Part of a small language model's weights.
Size: 12 layers, width 192, 3 heads of 64, MLP 256 SwiGLU, vocabulary 6125, 5.91M parameters.
Architecture: RMSNorm before each block, untied embeddings.
Training: a variant of Muon for these matrices, 160M tokens, 4343 steps.
Each number is 200 + 40 x the weight over its row's rms, rounded and kept within 0 to 999. Layers, rows and columns count from 0. The size before them is the row's rms in percent of the matrix's.

# layer 3 MLP down, 192x256, rms 0.122, rows 109-163, columns 0-127
096,201,171,135,185,256,198,161,217,175,184,217,201,263,138,160,159,181,165,220,205,193,250,187,178,173,226,245,176,234,246,183,148,206,181,229,231,161,245,157,153,186,192,166,220,194,209,207,254,218,259,178,192,148,225,156,124,213,172,225,230,231,219,207,244,200,179,269,196,216,189,155,191,174,70,170,139,185,208,236,248,191,176,172,138,120,154,182,236,146,199,197,169,203,213,183,191,185,157,198,219,266,171,171,226,125,160,237,245,214,230,161,180,246,179,154,215,219,230,217,200,142,204,162,250,276,193,144,38
096,134,200,196,200,161,256,206,183,226,234,225,159,223,250,175,173,154,272,232,173,240,250,182,160,236,231,233,223,217,204,234,286,187,238,167,227,201,294,204,224,177,212,219,167,203,217,162,212,209,186,129,245,168,156,173,214,192,227,180,175,161,213,273,193,205,238,226,190,180,160,225,212,166,218,120,236,168,213,160,135,240,137,250,249,158,204,136,204,255,159,275,184,174,277,294,153,207,185,174,241,206,259,209,238,191,136,224,286,146,191,258,197,201,166,203,226,210,233,185,216,176,163,177,217,190,186,224,212
099,231,194,185,221,243,196,169,166,171,195,228,269,179,191,297,195,249,185,208,226,255,209,222,136,219,201,85,179,213,225,304,193,238,194,125,128,177,175,221,223,235,185,238,246,190,185,200,148,177,207,134,237,190,223,192,221,242,147,179,220,213,158,172,193,222,137,254,278,188,243,193,206,260,174,238,237,205,151,183,168,197,188,240,137,258,238,200,233,207,150,206,269,274,232,156,162,193,232,287,184,177,124,238,197,271,165,193,163,121,169,253,173,222,176,123,216,236,186,161,106,216,142,185,177,251,143,254,248
092,150,180,166,199,140,214,167,190,69,131,211,182,172,186,168,109,213,221,193,202,173,253,228,220,303,209,197,167,207,208,191,170,174,272,193,171,166,188,267,144,247,209,181,174,191,207,244,242,280,212,199,249,239,209,177,159,228,201,211,241,247,166,135,172,138,250,185,205,229,188,198,247,223,186,121,137,214,214,266,162,173,223,212,239,170,198,142,150,232,211,194,139,294,224,183,267,209,191,212,255,255,143,195,227,215,184,198,202,245,235,184,265,164,192,191,183,152,179,182,201,203,189,225,199,208,163,169,265
103,185,150,263,168,190,236,225,194,181,226,247,250,129,181,124,172,188,239,164,210,207,292,167,158,186,226,227,226,253,209,233,214,289,231,104,176,198,192,175,180,145,171,214,254,115,144,153,193,218,199,233,213,189,196,170,236,196,181,247,179,204,186,215,279,258,256,153,171,175,131,161,212,224,255,238,146,240,190,240,167,192,208,185,224,216,206,177,182,241,317,132,240,229,246,140,156,214,177,121,315,227,162,224,181,173,173,276,275,217,155,199,189,198,195,245,132,180,198,198,242,275,188,222,182,213,232,156,200
139,167,157,201,210,203,165,198,227,239,257,220,252,226,207,218,185,178,171,249,187,220,143,226,172,186,193,192,229,220,264,196,163,192,193,224,153,233,195,244,124,209,197,106,201,208,196,188,230,136,172,203,226,155,221,156,217,249,201,237,205,158,233,263,255,218,202,226,201,180,162,214,198,174,197,155,256,182,177,207,232,281,214,231,234,203,238,211,232,90,157,209,184,198,209,174,141,222,204,219,253,173,192,207,208,290,189,189,173,257,177,157,239,176,185,234,222,140,200,169,114,155,226,165,211,297,170,217,212
097,182,169,191,217,147,169,228,196,177,106,198,150,191,168,180,235,195,213,256,183,201,240,123,204,216,212,279,195,234,231,187,243,238,216,150,141,206,201,241,187,190,214,100,219,207,179,218,233,173,244,165,234,233,160,199,184,155,155,261,212,275,223,290,250,213,262,177,138,176,180,175,171,142,296,228,171,239,202,178,179,152,170,163,134,216,270,228,183,126,162,235,210,139,237,214,200,153,155,168,217,246,147,210,192,216,135,184,146,155,218,230,235,233,198,195,249,174,116,237,201,175,172,220,233,208,288,183,188
101,289,191,184,207,185,200,160,178,233,261,170,193,254,269,218,163,227,227,207,212,211,187,144,166,220,150,230,214,186,291,227,176,145,224,215,121,134,223,193,240,237,253,202,154,243,214,246,202,226,213,209,181,215,239,223,198,184,141,193,171,194,254,158,162,155,265,207,204,159,197,200,179,189,209,209,214,160,211,198,183,117,143,117,124,189,136,179,207,246,150,159,211,247,258,174,191,212,224,285,220,211,239,158,163,219,242,131,180,148,182,178,188,152,184,172,136,165,198,175,279,152,167,306,215,145,208,156,158
098,222,239,260,69,139,210,205,225,190,183,91,197,172,106,223,204,176,155,310,226,215,273,140,209,126,221,142,191,131,144,213,162,203,213,163,215,171,168,236,227,183,207,256,220,142,226,218,233,199,145,202,269,227,173,272,151,156,194,156,237,258,227,237,200,238,224,179,143,188,224,203,180,225,239,187,238,220,178,135,166,198,147,172,189,219,174,234,156,200,233,216,198,249,273,264,187,188,212,208,181,206,162,248,177,228,170,258,144,139,223,213,206,177,200,216,207,136,208,135,243,202,186,181,179,180,173,229,221
104,206,186,188,187,171,209,189,200,203,200,197,119,144,197,157,192,159,245,224,181,212,204,264,189,239,205,168,162,141,203,195,171,190,196,173,180,285,209,152,233,224,185,146,144,180,158,204,311,182,171,189,169,275,244,138,186,164,185,184,179,173,249,147,142,256,172,200,225,212,254,175,203,186,187,213,164,195,280,213,178,187,243,213,147,170,179,291,224,253,168,203,126,198,158,195,204,276,211,249,186,231,206,210,190,154,228,227,164,196,172,238,244,197,128,206,215,195,187,184,102,121,133,207,205,182,160,193,231
102,187,220,196,244,226,220,199,197,201,197,111,151,194,204,270,205,224,236,141,229,133,176,189,160,259,175,228,181,197,177,209,211,187,227,180,203,216,191,236,145,239,193,242,227,156,276,124,144,237,160,211,145,216,203,205,260,139,201,191,200,206,142,185,158,191,245,134,239,220,169,210,262,188,150,139,142,122,182,216,197,104,196,187,229,92,214,176,231,85,221,192,219,220,230,164,180,182,194,250,165,240,198,181,190,169,164,177,191,184,200,175,226,156,131,155,202,190,241,249,163,155,189,170,188,221,139,165,251
104,246,226,182,194,215,237,142,178,232,161,217,191,271,190,184,244,134,171,192,240,190,236,237,185,282,126,230,191,187,118,212,188,221,220,190,155,223,113,181,247,240,233,212,202,159,154,240,226,205,193,246,232,223,224,267,145,163,154,146,149,157,203,222,192,214,225,179,219,240,216,218,214,193,209,219,167,192,135,245,172,195,164,204,175,203,167,233,159,205,163,196,145,192,169,144,214,214,198,155,220,151,250,148,152,152,229,229,338,227,278,183,227,230,197,253,215,232,186,219,274,170,229,227,161,219,205,260,155
098,200,224,181,234,226,243,167,297,222,174,174,228,207,246,184,204,209,211,225,154,196,136,147,196,178,244,173,207,176,200,192,145,234,212,202,169,245,176,168,147,242,212,211,142,194,259,178,231,193,136,235,192,83,198,223,179,189,263,238,187,192,225,157,164,179,212,245,181,278,169,190,244,191,204,150,276,265,147,134,86,178,179,184,186,186,275,199,237,278,233,238,205,229,101,245,200,231,200,214,180,158,173,191,137,159,205,150,206,248,199,177,120,207,247,235,212,179,218,201,89,93,263,219,230,214,162,181,230
092,233,177,267,119,206,159,112,148,287,252,168,235,145,195,198,184,159,169,232,209,119,249,198,186,204,213,172,211,222,147,201,204,169,275,204,194,261,266,189,200,252,178,145,240,176,143,179,176,211,127,207,179,169,241,271,200,199,299,208,233,162,150,284,203,232,207,154,178,217,170,187,169,190,232,162,199,177,156,198,189,147,264,159,139,189,153,214,131,244,168,171,253,165,200,151,171,206,242,231,271,219,222,267,239,197,275,161,200,197,163,229,187,170,240,260,215,256,216,257,227,196,247,215,222,198,225,158,173
095,217,202,172,102,260,181,234,197,259,200,259,170,147,164,169,180,181,184,178,225,166,161,188,183,220,248,257,187,172,208,232,273,259,168,174,227,203,272,256,179,142,190,215,226,187,214,154,216,221,161,138,206,222,141,180,261,217,187,139,180,192,153,206,155,284,216,198,166,209,200,205,219,209,170,174,167,189,227,221,226,206,198,240,210,230,199,195,102,228,194,152,153,178,290,137,239,263,173,150,153,112,157,219,239,262,196,209,201,157,234,194,186,160,224,199,226,190,232,242,159,233,223,134,217,194,226,100,207
107,77,217,195,108,134,145,215,208,105,263,203,223,279,175,214,217,174,231,263,262,160,204,170,140,224,170,238,223,158,208,188,135,238,213,227,289,240,231,146,194,133,268,125,221,266,188,194,213,211,171,254,221,236,211,230,183,163,211,201,235,171,189,234,232,165,188,198,221,196,192,196,206,156,189,168,231,206,121,214,288,217,236,245,203,191,222,161,214,223,147,189,168,224,147,214,201,199,125,117,179,244,159,222,225,256,209,216,190,251,246,165,224,231,247,212,137,210,260,175,251,175,190,174,159,286,190,129,234
099,220,199,137,236,106,146,225,224,188,174,114,174,188,200,214,204,198,186,153,271,181,197,268,171,210,196,213,163,159,210,169,142,135,198,236,190,261,131,202,223,199,229,178,201,173,193,179,213,185,301,246,126,258,221,226,230,173,183,250,253,180,186,254,139,208,239,162,127,262,134,186,131,243,158,148,195,126,236,159,174,210,196,195,240,217,202,299,217,186,258,149,184,222,276,200,243,187,215,191,173,168,216,144,188,232,179,291,209,235,212,163,143,181,203,210,146,219,193,181,205,152,203,229,226,118,216,216,254
094,172,242,208,207,237,178,186,134,246,134,302,157,216,236,227,196,151,266,189,234,172,175,234,234,207,194,260,212,156,206,166,197,243,182,240,198,218,172,174,248,215,201,183,248,248,225,209,251,239,277,151,265,204,243,173,164,242,171,255,154,181,246,266,181,102,198,188,203,173,177,311,205,214,151,181,209,257,164,198,238,230,236,116,178,180,177,194,216,207,203,191,231,156,138,247,207,276,224,176,195,223,179,133,213,140,167,211,192,180,182,237,179,179,94,257,174,151,212,284,198,260,209,218,218,190,242,204,173
099,229,134,261,180,122,240,251,201,211,175,146,238,182,173,147,188,304,167,178,179,209,245,160,154,192,151,250,206,323,180,167,147,156,263,194,212,178,200,211,200,189,250,224,218,207,205,168,171,210,181,220,205,188,216,159,184,219,218,173,117,155,197,210,214,222,212,221,233,238,225,201,239,202,162,271,246,268,223,185,182,171,140,206,250,241,222,177,238,239,184,201,266,244,327,209,268,224,106,164,156,264,219,158,188,242,228,165,218,108,142,158,186,178,244,246,270,108,186,200,243,210,196,170,182,203,208,213,152
092,173,194,130,229,268,134,167,226,176,170,235,216,214,204,216,172,204,199,215,179,145,198,194,227,213,225,182,99,163,172,155,217,226,194,270,175,207,211,191,288,277,247,182,129,255,246,302,164,195,172,208,200,203,237,189,194,178,237,146,219,272,179,203,154,178,243,218,190,205,165,147,197,265,214,290,146,148,229,189,182,246,253,119,157,186,176,252,188,134,160,222,165,288,198,170,190,249,240,145,210,290,210,153,165,166,172,210,253,190,204,113,286,209,225,198,216,212,142,256,219,113,195,205,227,169,230,153,163
107,188,193,206,195,205,245,174,189,178,234,119,252,153,163,252,153,254,179,196,188,199,211,179,133,289,226,131,183,256,186,195,208,220,227,151,206,215,166,264,164,172,197,187,181,208,209,172,210,275,195,143,210,150,166,189,175,199,258,205,147,230,254,166,217,230,201,248,159,208,209,240,184,217,239,207,289,146,160,218,207,222,184,240,270,219,168,186,221,200,280,182,246,216,297,165,282,236,189,229,188,218,209,194,234,207,221,108,227,175,183,156,163,155,296,176,195,253,301,232,285,186,238,247,233,191,199,213,173
100,217,244,165,86,181,132,180,169,139,289,251,223,194,226,232,262,196,243,260,134,150,238,239,215,258,139,253,184,225,199,222,213,176,256,198,269,243,207,197,162,264,134,234,184,218,191,166,204,145,214,193,195,157,139,253,239,166,202,169,209,169,111,138,210,195,239,272,214,186,141,248,214,132,158,193,167,149,194,257,164,202,176,173,135,177,224,275,218,178,203,226,236,188,218,168,209,189,208,250,198,239,178,279,209,251,227,253,233,190,248,183,218,207,159,167,190,233,152,255,207,249,187,172,146,164,218,220,241
091,213,203,177,193,194,223,155,208,257,169,204,179,227,216,165,240,222,144,204,217,180,295,260,228,225,101,172,190,211,247,172,226,165,240,225,180,204,86,155,173,263,142,230,202,137,242,118,201,235,212,229,198,155,173,201,233,213,232,129,224,221,206,122,153,215,227,254,213,244,191,196,131,187,174,202,176,246,196,212,239,198,142,150,173,289,252,187,193,202,160,206,162,209,152,107,225,227,189,112,210,287,236,193,243,221,258,219,181,234,177,244,191,193,268,168,200,196,220,211,224,270,145,180,182,234,252,198,184
097,175,147,185,167,185,141,217,164,252,245,187,204,204,183,204,243,121,204,154,178,192,232,207,133,211,200,227,182,246,150,149,187,175,261,180,175,177,248,244,247,142,170,216,256,207,199,226,152,221,321,207,164,170,213,135,159,193,176,162,154,236,183,201,155,149,242,196,148,165,248,197,206,205,231,291,248,156,190,206,195,193,218,238,203,167,205,137,179,292,170,204,188,219,204,221,181,170,184,146,227,235,201,228,136,178,144,182,177,225,160,172,202,210,190,230,212,136,248,213,251,167,196,167,243,263,245,190,224
095,302,249,186,170,196,173,218,219,168,278,169,150,233,263,188,180,202,210,109,153,217,223,196,244,192,208,188,246,298,196,247,154,227,189,250,216,251,155,227,214,204,288,194,198,196,156,191,213,144,254,133,139,184,231,205,202,137,252,224,206,176,172,215,247,187,147,229,221,252,221,183,231,243,212,295,228,222,195,205,230,195,138,184,165,201,230,229,248,210,157,166,188,100,217,135,159,209,176,152,180,142,219,150,229,215,185,199,169,228,203,223,202,195,197,237,212,132,206,220,257,212,246,194,154,132,253,159,179
094,209,200,217,145,148,224,217,176,151,164,175,169,219,223,129,187,245,267,208,154,275,233,147,218,189,152,196,197,236,145,139,136,143,189,231,165,199,120,176,108,190,213,169,186,242,228,198,167,146,226,190,183,216,139,232,154,235,168,194,249,173,232,214,145,225,143,153,218,232,244,235,116,206,256,245,197,185,198,184,203,231,206,212,287,202,229,181,212,164,161,265,153,164,157,175,179,259,183,214,209,158,154,178,167,241,244,198,223,247,174,157,173,319,212,208,196,225,158,206,205,191,238,212,212,185,225,220,212
102,173,155,180,250,168,207,257,187,214,193,254,155,220,252,199,217,217,166,198,199,209,227,142,247,142,263,220,300,211,174,197,229,194,189,137,166,241,219,234,121,155,177,248,143,258,165,190,156,216,229,195,200,206,144,240,107,178,174,110,248,253,231,216,197,223,222,194,184,175,166,224,179,224,163,225,162,191,175,229,168,202,210,149,204,245,132,205,164,203,200,207,216,88,223,202,242,216,153,162,170,147,182,186,181,200,209,259,178,191,234,202,236,188,142,134,271,131,231,180,213,250,233,192,231,204,153,179,243
106,268,236,232,225,224,156,180,192,193,167,161,210,221,123,164,240,260,211,207,192,174,206,269,174,154,208,268,205,340,278,213,263,137,187,256,191,182,178,85,245,192,171,181,211,238,196,152,227,122,195,175,184,194,235,187,180,204,227,217,219,154,170,254,243,140,250,246,240,213,279,164,198,299,158,193,254,221,198,158,230,187,147,203,199,210,169,194,219,165,212,194,213,211,191,174,184,184,216,209,220,261,138,301,225,216,202,177,260,202,131,242,171,190,199,193,240,165,192,159,212,171,218,193,181,189,207,202,217
098,201,185,236,271,136,205,167,123,264,227,232,258,209,199,159,174,109,213,242,238,82,169,206,219,170,208,188,172,146,225,247,198,220,152,116,210,239,210,201,208,164,220,177,232,191,177,202,177,212,177,211,200,231,176,234,179,256,201,214,203,269,230,161,229,172,179,214,281,210,235,113,233,239,257,176,161,218,226,169,175,290,224,198,281,296,259,221,240,151,131,206,206,217,238,228,117,202,274,265,172,228,95,183,247,198,237,175,162,150,211,174,142,261,238,185,188,186,184,244,78,183,203,103,193,203,211,162,179
108,190,118,139,239,134,153,236,189,177,171,174,195,141,244,94,247,179,221,258,187,207,149,237,203,219,154,174,248,275,181,219,198,183,186,201,243,142,233,150,244,292,186,229,155,191,252,162,232,306,195,228,208,251,227,175,303,207,234,192,153,192,246,271,237,94,255,203,239,199,152,166,216,185,187,172,237,181,261,209,184,146,201,209,227,284,226,167,170,241,213,196,223,190,186,168,149,229,181,236,174,260,213,206,146,276,236,200,160,194,208,174,226,181,149,159,269,233,216,270,173,154,195,247,156,205,157,232,179
105,148,153,243,175,123,199,173,256,201,241,203,239,193,210,158,182,196,226,171,185,234,197,170,196,159,233,185,152,225,125,210,218,203,181,169,208,202,201,192,245,185,173,187,220,142,212,146,222,175,98,238,175,137,253,170,222,125,197,262,186,241,177,214,120,208,112,145,122,166,180,241,201,193,202,174,245,154,260,171,214,210,198,274,211,220,217,198,249,177,244,247,163,193,183,236,126,207,214,230,194,186,216,200,198,215,212,138,172,233,180,157,206,221,249,199,212,126,255,178,217,225,252,157,115,180,174,251,164
099,262,265,152,211,262,191,244,197,272,147,163,195,161,240,164,158,232,196,217,171,217,189,151,133,221,203,196,267,225,201,187,271,232,266,255,161,176,136,243,229,233,249,124,206,110,184,249,232,176,237,195,140,175,190,193,275,164,269,182,184,207,203,214,201,131,233,270,208,219,246,220,241,169,212,241,188,245,169,135,180,208,209,238,187,177,270,223,271,225,197,249,144,198,132,190,184,250,191,202,296,182,150,179,248,238,156,208,198,139,171,197,234,214,159,118,237,169,247,252,214,204,243,146,164,168,184,200,182
099,261,199,166,164,175,171,211,187,192,139,179,254,247,273,143,282,214,259,202,215,166,152,143,167,165,198,186,174,124,195,220,169,172,154,211,227,166,205,137,198,156,157,181,183,226,143,222,264,109,168,191,237,226,144,266,239,197,193,168,204,253,161,217,187,228,217,245,136,255,251,189,244,288,207,295,226,154,148,199,335,221,181,193,169,200,164,189,271,175,211,125,191,179,217,240,158,263,210,211,179,206,206,209,207,126,236,227,224,256,260,206,201,139,122,222,202,250,252,176,243,230,245,252,262,254,206,221,167
089,164,230,259,209,153,157,189,214,215,226,184,260,320,201,240,179,133,206,235,244,128,279,183,207,165,223,154,192,208,137,176,249,172,163,167,221,132,234,147,178,252,214,225,189,193,226,185,244,165,206,179,168,130,159,155,234,169,225,220,204,204,168,238,187,222,184,176,194,228,151,257,262,223,170,184,215,263,241,186,245,144,182,159,118,256,190,271,156,236,234,183,194,129,176,225,231,222,159,206,180,233,168,217,168,241,262,265,188,101,202,195,197,142,304,169,228,215,200,236,208,177,116,207,237,178,156,199,241
105,241,257,172,227,176,207,164,179,131,184,181,225,182,219,212,281,159,195,164,258,193,165,193,220,240,214,135,239,149,193,168,203,237,108,189,265,182,169,179,255,200,268,217,253,198,222,178,173,225,238,204,172,186,144,240,210,248,237,222,265,243,151,208,193,176,181,246,211,114,193,252,216,130,112,250,222,221,165,188,179,275,199,219,161,233,223,180,201,119,257,245,273,166,271,150,214,240,177,186,169,200,239,246,173,210,112,175,247,243,196,244,223,157,209,235,211,224,174,156,197,217,194,186,170,190,238,255,215
094,239,135,291,222,198,280,174,174,244,98,266,225,236,190,195,154,258,204,157,197,239,178,179,121,257,191,219,134,154,258,249,209,272,185,185,154,190,139,148,158,166,107,191,210,192,209,165,205,226,262,200,235,159,136,219,231,247,225,131,191,242,202,219,213,219,164,166,207,218,272,194,174,199,200,215,214,212,165,226,226,145,239,210,187,165,182,136,218,151,216,220,198,158,206,190,240,193,205,196,153,193,288,189,224,223,150,195,149,196,242,165,211,198,154,224,195,150,216,183,230,192,121,221,177,136,167,205,180
100,190,213,207,162,165,147,183,172,183,108,194,194,214,249,219,185,125,244,218,169,183,159,172,177,156,209,211,173,185,181,206,161,140,231,197,178,222,226,235,185,286,189,236,257,161,228,237,192,180,262,169,261,155,213,178,238,224,151,152,256,256,209,202,213,244,231,213,222,210,141,159,196,156,233,217,171,272,178,224,282,219,210,201,228,218,270,188,163,292,196,182,222,184,219,125,117,262,202,167,172,168,179,188,222,222,242,259,177,196,149,180,235,245,185,250,140,239,236,190,155,228,156,193,233,244,182,159,191
102,203,188,164,204,183,223,269,141,258,187,209,276,202,266,165,140,192,177,180,240,202,180,201,272,153,169,238,217,186,177,255,164,214,146,225,270,211,189,199,220,222,230,198,75,186,226,134,197,169,147,118,209,251,203,187,237,218,253,170,255,270,257,206,145,209,181,197,229,164,193,274,254,193,234,157,237,191,234,198,197,239,227,171,171,179,215,187,204,190,166,185,271,245,111,174,239,202,218,274,160,185,97,211,233,203,224,123,221,196,273,277,215,210,245,273,188,126,251,224,188,201,223,188,238,254,240,194,189
097,255,231,219,199,210,199,218,173,197,197,262,197,185,195,188,221,227,213,177,193,162,281,143,213,190,224,277,179,195,135,168,155,138,234,263,111,159,239,226,224,171,206,213,154,187,107,203,189,170,217,309,194,192,225,153,255,263,194,214,248,199,203,218,214,139,244,205,166,164,154,196,261,231,216,198,192,192,198,157,197,286,174,216,171,161,215,193,172,252,135,133,231,219,222,155,190,207,177,194,189,216,257,224,208,196,265,299,213,181,215,261,173,192,245,205,211,128,159,191,210,210,283,244,119,237,210,227,282
097,139,205,187,221,228,224,199,212,225,148,157,148,201,209,272,263,199,173,253,206,195,202,265,135,241,338,210,199,183,231,177,115,207,151,254,199,180,227,269,235,140,234,188,264,210,183,144,230,254,218,178,150,239,231,158,226,169,206,257,249,174,264,130,183,203,182,212,215,249,192,217,156,234,214,168,188,205,173,211,223,238,193,183,131,166,253,143,249,152,171,181,204,153,169,241,248,148,174,242,131,193,226,191,190,257,233,201,316,209,203,165,199,174,211,229,119,139,180,157,198,180,184,229,172,173,201,199,169
098,160,229,137,122,239,181,254,153,206,262,206,182,229,172,181,215,182,218,221,285,199,174,165,222,264,214,260,111,194,227,181,248,215,202,167,224,204,210,186,218,214,179,180,177,285,251,203,177,168,213,290,191,232,203,272,155,232,215,176,258,150,158,213,173,239,220,72,193,242,84,247,144,195,203,211,216,210,190,209,178,234,202,190,227,218,244,255,175,221,255,242,209,254,167,236,211,189,222,173,187,261,193,164,169,282,114,244,266,209,218,252,221,262,241,188,215,221,167,195,158,214,239,250,206,146,173,228,119
100,191,194,170,145,137,212,249,212,224,271,202,233,143,209,179,285,200,226,152,198,147,160,296,158,200,182,212,212,242,184,209,247,284,248,266,160,215,189,236,178,157,185,202,234,175,170,190,212,166,231,213,178,202,124,191,244,217,167,195,205,247,105,178,240,221,225,194,89,297,266,162,146,220,149,181,195,198,242,153,195,196,196,206,245,229,194,167,210,190,253,201,168,134,206,166,281,179,249,260,253,206,180,193,217,226,172,232,251,222,148,163,199,141,150,231,169,178,207,185,164,228,298,191,183,199,201,251,181
105,218,163,240,228,155,265,140,209,150,169,220,227,172,212,152,171,198,189,169,186,173,236,154,138,164,164,251,197,224,210,100,190,271,139,244,190,243,182,198,226,201,215,305,217,212,242,264,153,189,193,209,178,212,135,166,181,217,193,232,254,251,154,205,115,166,188,217,138,211,280,202,216,219,284,188,233,223,171,198,262,219,207,206,196,222,219,193,254,215,196,189,204,172,201,170,175,261,155,167,201,179,215,125,142,185,254,179,244,203,210,202,152,164,177,191,213,176,223,197,202,256,233,227,207,211,287,235,137
095,243,216,153,203,240,243,214,207,255,211,162,237,226,212,195,245,198,188,180,162,168,193,222,222,219,185,260,220,266,225,149,131,172,149,248,179,97,233,205,228,208,157,164,164,293,199,195,205,166,218,237,211,150,220,221,254,229,244,136,198,170,184,211,252,243,154,173,236,215,181,287,182,244,201,220,219,159,217,222,206,250,244,147,170,285,194,212,275,207,183,227,165,204,211,141,163,184,211,267,144,204,186,221,174,194,165,237,198,190,243,199,177,162,258,236,185,158,187,168,221,144,190,210,205,173,145,252,199
096,207,192,179,218,246,158,267,205,216,167,150,223,267,179,128,201,233,196,219,157,180,156,188,140,264,193,220,135,230,238,203,186,218,205,281,269,192,178,149,192,179,173,107,193,160,145,192,198,236,209,170,184,182,167,202,141,174,171,206,250,168,121,264,213,234,186,217,198,189,257,282,287,206,173,250,203,210,244,197,260,179,187,132,210,169,288,202,219,165,229,192,232,150,209,210,245,130,218,207,166,250,230,208,219,156,176,192,228,123,195,268,279,169,182,157,223,204,209,147,201,164,282,215,204,221,268,257,177
103,235,223,215,127,231,136,198,138,283,243,257,135,204,191,218,156,227,178,171,259,178,243,148,161,190,206,207,151,225,208,209,236,188,129,225,227,247,210,154,217,226,229,206,243,177,260,132,251,184,165,162,269,184,243,226,249,175,183,204,197,181,207,223,168,156,249,123,241,210,194,199,197,179,215,113,253,179,202,203,193,207,235,109,169,283,164,235,225,234,242,206,210,239,217,115,245,192,197,244,206,221,157,158,226,188,201,209,233,247,207,209,190,112,137,225,212,210,266,128,177,233,235,208,179,233,208,181,159
099,229,201,208,175,228,117,195,262,173,239,138,212,213,154,213,239,224,106,117,217,177,164,206,195,120,287,87,235,182,183,214,193,219,241,221,215,190,215,275,231,180,205,227,183,230,223,204,97,302,166,176,262,183,163,253,169,236,300,224,211,246,174,168,212,174,93,196,268,122,173,191,219,235,170,232,231,191,275,244,183,216,140,178,224,197,203,192,272,191,212,213,222,215,187,122,277,196,191,157,171,223,109,181,206,186,170,203,203,167,186,207,243,140,209,207,192,201,219,169,261,257,221,192,182,170,117,205,240
098,188,146,198,281,173,138,260,232,256,215,169,154,218,263,184,250,112,236,113,268,239,174,169,239,192,201,189,215,259,162,245,178,206,192,238,196,194,212,247,240,207,162,172,176,217,175,180,191,162,220,199,265,209,170,186,245,206,130,256,138,166,240,132,257,145,174,191,208,166,207,179,125,225,138,195,236,178,107,206,211,152,225,205,226,148,238,193,240,185,146,158,150,113,225,141,164,257,184,191,247,170,204,213,202,201,170,238,159,141,205,191,128,150,287,221,151,209,240,227,230,135,209,195,245,204,229,190,230
096,210,208,175,102,192,185,232,213,217,262,182,239,197,197,234,186,201,208,127,174,200,200,192,162,260,238,245,152,175,202,228,139,228,194,210,236,230,196,215,189,195,212,191,234,241,201,221,186,209,243,192,199,225,280,274,209,171,261,230,153,265,154,177,182,181,309,144,176,204,198,231,118,226,175,222,213,237,194,144,216,206,189,235,205,179,167,226,162,161,214,232,186,212,270,213,178,213,237,304,200,210,135,177,296,218,152,180,214,150,169,226,219,196,198,218,209,225,225,255,184,136,229,302,124,193,127,158,218
095,201,218,193,169,207,175,180,200,265,196,245,217,134,261,222,227,151,125,168,215,277,256,239,230,261,225,206,239,173,219,233,253,210,175,188,130,262,210,148,238,257,220,182,157,206,185,202,233,184,169,272,131,159,179,134,216,159,166,117,294,202,232,170,202,193,189,199,189,241,213,162,136,229,202,118,193,235,168,141,158,202,252,181,220,199,150,136,164,168,205,236,165,222,238,195,228,195,203,247,130,155,185,217,150,161,215,227,112,139,177,198,219,175,136,198,194,267,216,174,141,272,307,218,183,206,201,216,166
100,154,190,140,143,214,267,139,237,198,229,212,196,184,169,249,224,280,204,178,226,225,173,152,209,244,174,231,180,187,175,162,251,175,232,111,200,228,184,160,197,195,245,241,207,236,207,167,169,287,105,107,281,137,187,199,157,263,186,174,197,249,224,232,119,219,161,220,196,154,172,171,239,206,223,245,255,219,202,229,215,174,292,150,269,163,140,206,252,236,222,241,238,200,175,226,207,301,119,178,212,278,182,190,228,219,198,216,129,194,192,253,197,226,253,190,214,173,238,202,230,181,150,134,253,186,286,265,246
098,238,259,239,180,189,197,188,245,224,200,261,180,231,154,166,137,197,264,167,143,200,195,177,278,168,189,110,140,200,230,240,171,195,197,248,229,176,207,148,178,235,209,163,248,221,200,288,268,212,202,165,171,206,149,247,145,182,199,194,180,186,241,162,161,179,191,158,202,226,311,207,232,142,265,174,192,155,146,197,190,231,202,178,279,114,124,209,207,189,219,165,235,199,193,241,231,276,184,158,86,280,163,208,195,157,172,195,234,250,238,162,155,177,154,245,220,242,224,131,245,130,186,207,221,257,223,235,255
100,165,241,216,216,149,176,212,195,290,180,166,162,164,148,229,232,204,210,207,198,192,200,248,266,209,230,247,255,167,233,190,202,191,232,222,245,177,229,166,167,268,210,206,186,259,191,142,195,248,279,215,275,230,232,231,161,152,205,154,204,108,233,138,178,193,184,198,238,183,183,200,158,158,245,255,226,243,232,215,249,217,198,238,152,308,261,171,234,179,227,244,216,203,255,170,241,166,130,222,187,183,205,191,281,164,198,191,231,177,245,184,238,185,175,261,185,239,213,129,203,201,223,197,193,192,259,243,196
085,180,211,220,204,122,203,159,232,111,173,206,192,232,271,220,236,196,178,118,179,287,229,168,235,217,157,276,137,183,228,253,205,175,203,187,160,182,226,161,210,165,200,189,190,154,209,208,187,210,173,242,192,147,150,184,235,225,257,264,242,267,208,193,180,224,202,193,238,208,251,157,178,198,125,203,221,194,201,224,192,169,200,210,214,208,212,203,123,153,220,192,213,165,187,173,228,229,181,204,172,219,218,181,161,190,203,197,178,166,130,151,219,211,116,212,193,221,161,180,231,240,182,196,189,251,244,228,208
100,188,261,213,298,161,148,200,152,143,253,265,245,205,173,182,200,141,198,196,205,206,248,225,159,268,218,179,224,168,194,243,251,189,182,240,201,171,166,224,166,150,190,211,184,229,93,283,215,200,292,246,79,214,133,211,225,172,241,254,258,203,175,229,165,173,163,218,185,219,156,217,210,214,233,166,259,244,191,234,160,229,164,224,184,185,203,209,207,223,231,235,180,179,215,206,159,233,122,198,223,167,79,204,216,165,241,264,203,211,142,245,166,217,190,221,206,154,136,264,196,194,234,198,152,207,205,251,198